From a checkpoint of a small transformer trained on Wikipedia: 14 layers, norms scaled by depth.
Each number is 500 + 50 x the weight over its row's rms, rounded and kept within 0 to 999. Layers, rows and columns count from 0. Numbers have three digits each. The size before them is the row's rms in percent of the matrix's.

# down: layer 6 MLP down (transposed), 1536x384, rms 0.0747, rows 568-574, columns 192-383
# up: layer 6 MLP up, 1536x384, rms 0.149, rows 569-575, columns 192-383
down568 096:538520494519565543511483583472591478438556501399511486560508479488570510492598423516483496468508505548581527514499538494564566537523477549561466461519506508442412561516529451502478464506588548614509556431522508503490458516481412522485563533574548484494515552621559504572486528515536531533486486571485546538588512449492553585514600448504569547454473454506583445568466536561458528494522478573481464447512535513452557478534477420543492465505509588481499498467550530498467482482455609509382492496546535507507538494586504519491485507416567484483579423556534521545519488553429440421
up569 096:548523523422538487493466534569442480469430509555507471544556510516423501648403477518508481467537522466447533407528509410524516531480479496523490595502468528488592502538477576493488463485549540527531472536464603602522462498404555521558429547471545499470590447527519507480493482382521442520506564499529479472564441530547531536462491524537442417488511537514553494474422529486514572452427420433536471480360498484529527515539504456458442498585384467473468503428505458438481526479503556494438411434502504485531527465556488499469449587459471425493464558389446494391480474535477600464
down569 094:709541512439510584491491567487537381419480492530475565523517509490513451510542547464546470544415504441472537501514523429464478552506469531480573521415449466442494408604513483590575478487471478481434445576503558549484521482463527459514485525498569446501474491495545471433542514534479481500513528427526521462445485507509556452501482492548450503473507517537555530483447522461554502461523459386486519421432523545524525526522520461529608566500394467512479603458449485506590501459471465511480472522532477461468514499519487558520431459497544468392441445429535486481575428533470483534
up570 091:522459539409485519536494450448421540506395473537523482449448538366489519609507629469490501441574473457565539519523463544466462491504485520508448500552468524452550497461506599472474503498460509551469456497504479496434539463531484549530467480508452527466518447501552530559456476600585533529542493435423455369534567459423479536588453456539486523464506495474513437545499511557477514576405462394468581513416531492534484541575452512494449496506589454467467525473493421390522580589475457459435470461533380566507529498522507542535511510517570519497502529427518500468477545498549541479
down570 092:435529474573502496524526514491442554533479520392503484553532548523574489494480501591416448572522546457499480506467484588509531564398556376523460455486567525427394448526578513430537512485444482487472446444532520487547389523465432488448487509497522429598455481559435573458571484438481473501557502510541443501571497528532462592543573568467525466566524513497532533497490515440572606487524534438385425462567442527580446521480496466540482568477557455577563486574545601538487601513568520507516452464504459511538486453429492449500549525588482485522582578556453469547550519522513546525
up571 104:442569490448543511512442536505579537541427520531469479491542533501513464545522466451487456541469503516442476409564508599475542500491503525501433488519577478499486451498503491509585535401452500533424551488494524488585509558474551537515492598463446408465540365515571513546546475491506603500479614451464561497483460454570544488496530555498531476512468572454457454463612473528433412492543494442524585545537591493552598440465532594402442443332474515459551486471487488498517545558543508530571479564462510501469574485509544481597582467491479523546525545500545481497523573431553541437
down571 100:470538528517574516489495514527393586486503417519509494500463533498509555436563513484530516460445474481450486537545547515480571495541504424498466598439500477456467503501476559499402447477456524524545423522531449476533567570415434487468501537527479411487540489486437524388565481474563472447488514396514556581487545538481494540472494565537510584634489568439498548442495504450533393572499422539499705520528516520437587559505597416495572442429527514520525479421491519448475504480502456419574571429519609448515495522522442515428511497429500575575472541462519497426535589427543591525
up572 100:505469669551526556517475501439512393494497508492511456495575420506421482614453521480479608583467454426462467430566494578438422441509574507476496550525432474542418450461473435540490518529493495535358470498561597488487484522485411472531460503486506509456502504483488519510453503459576515436491600518546505582611563622505516498460449529504479496460475409563533483483471522487501549491480606502428477476538475523448528413534491498552555506404485519588524593490464475491526507606438506483541457554417466526505477508520449552421519450437488521433480547535567511536492541430496460462
down572 098:517519515497474446525559525462476416424509535580439538481535384504483384569494465516398482566500448516492467439506486469543523554484464445511511410509486452495486625466613569481457506445544580595463491573521469471453471621520460507518461394453516539459538479440620438508502469569493580484510451499469546524484616495554500409464546437451484513508508509464423525487492541461565510528486539494541468436500486479449468606583488514514421476547483587524567467522526504529535628529523406483423494499506467553512425486588548503423562498509575505504397439462531457536527594478565444510
up573 100:588510471380497461467501521488513482549410388577552511463563594457527405455548464512443499489650517481573487479503543491410513509467506507472493550528464493488553434495516491492479639522494590476436574414516558480540482423447581562482465537526469498434552502593435542497530528517592522504560408563485443429569452491508448587525505485533504467496503511472542492512444458510508483506516512564480539512521525505495461429556502504508378480501523450579428560479525477441471497609516447486564464572529519551540563459473462363453416495531518496505515479460458586535410439623446552480
down573 101:514519478510499520525504476533512408476472474533483457513583513523533404526556617557427499479457472543591462527597632613484473439478403584428480468461455570538591529564459439441464526486562636529475478580556494451440423383552460492503465559467500428634440459429529460480639460524536559489500600546559459466548500513445526481454481454496531542595435547512455559462546512540518491588531459541444456535395502488485474476505485429539490506500477465507531485510515526532520554561480493428559527457510547572501575361522473460608559517440570504574561577424518444419492553465476509537
up574 098:457545528506548463605565618478501483511400489524425448536511639384581468547428356537489410575466481508560469551534551480501533464611510500463489473485512477457497449527518549535594520456528480453489537451475509437472507487514494520426505381480566558495383574497514448488451472570443641573493598456499495449420521522432475474446539518550465409453478547492529517486558555527448503474448478517501535465453500499481488485538467451508499510552539470565585477515575574473520545562468431527405474476578438445493454462446510520444410480452480480578471494386456516504476598464467537497
down574 095:443483471476527582477564520439500444547570475406621422444434472379522611549568471418504436441453547498529529511516429562507520499472454570390498541524488496494622456498513636509496529518493530430557482566473537493521477614553539473546475430515522459519515493528469508475473489546470505539412450562584543463520531479601480562551564476653446466486493485568515475542427554639493514535453544576507544452605597484510480533572564490461504592510457448510493421478429511541495537441489491537469412412557459484525546486481544525499531485460604523504482497550531407463488533489477449588
up575 100:556455490496451511493507477551438515559517530541500541538457566422515542575655449507436540450481472496508482473562483484457510530482472497445476491496486545463414426529451544525575507454518439485508407566537501545519536417464545477566478495455476562492533463467555506440492511485485325447498583504502379474463479509531434529513516418514536488548460476470484496479459397565486587321480521528511388565409570510481641559503601422516414541481531455497527577473449529550497536461439584440498559512423584479494532460498482401461538544369443555498495487544463520523454403484477544529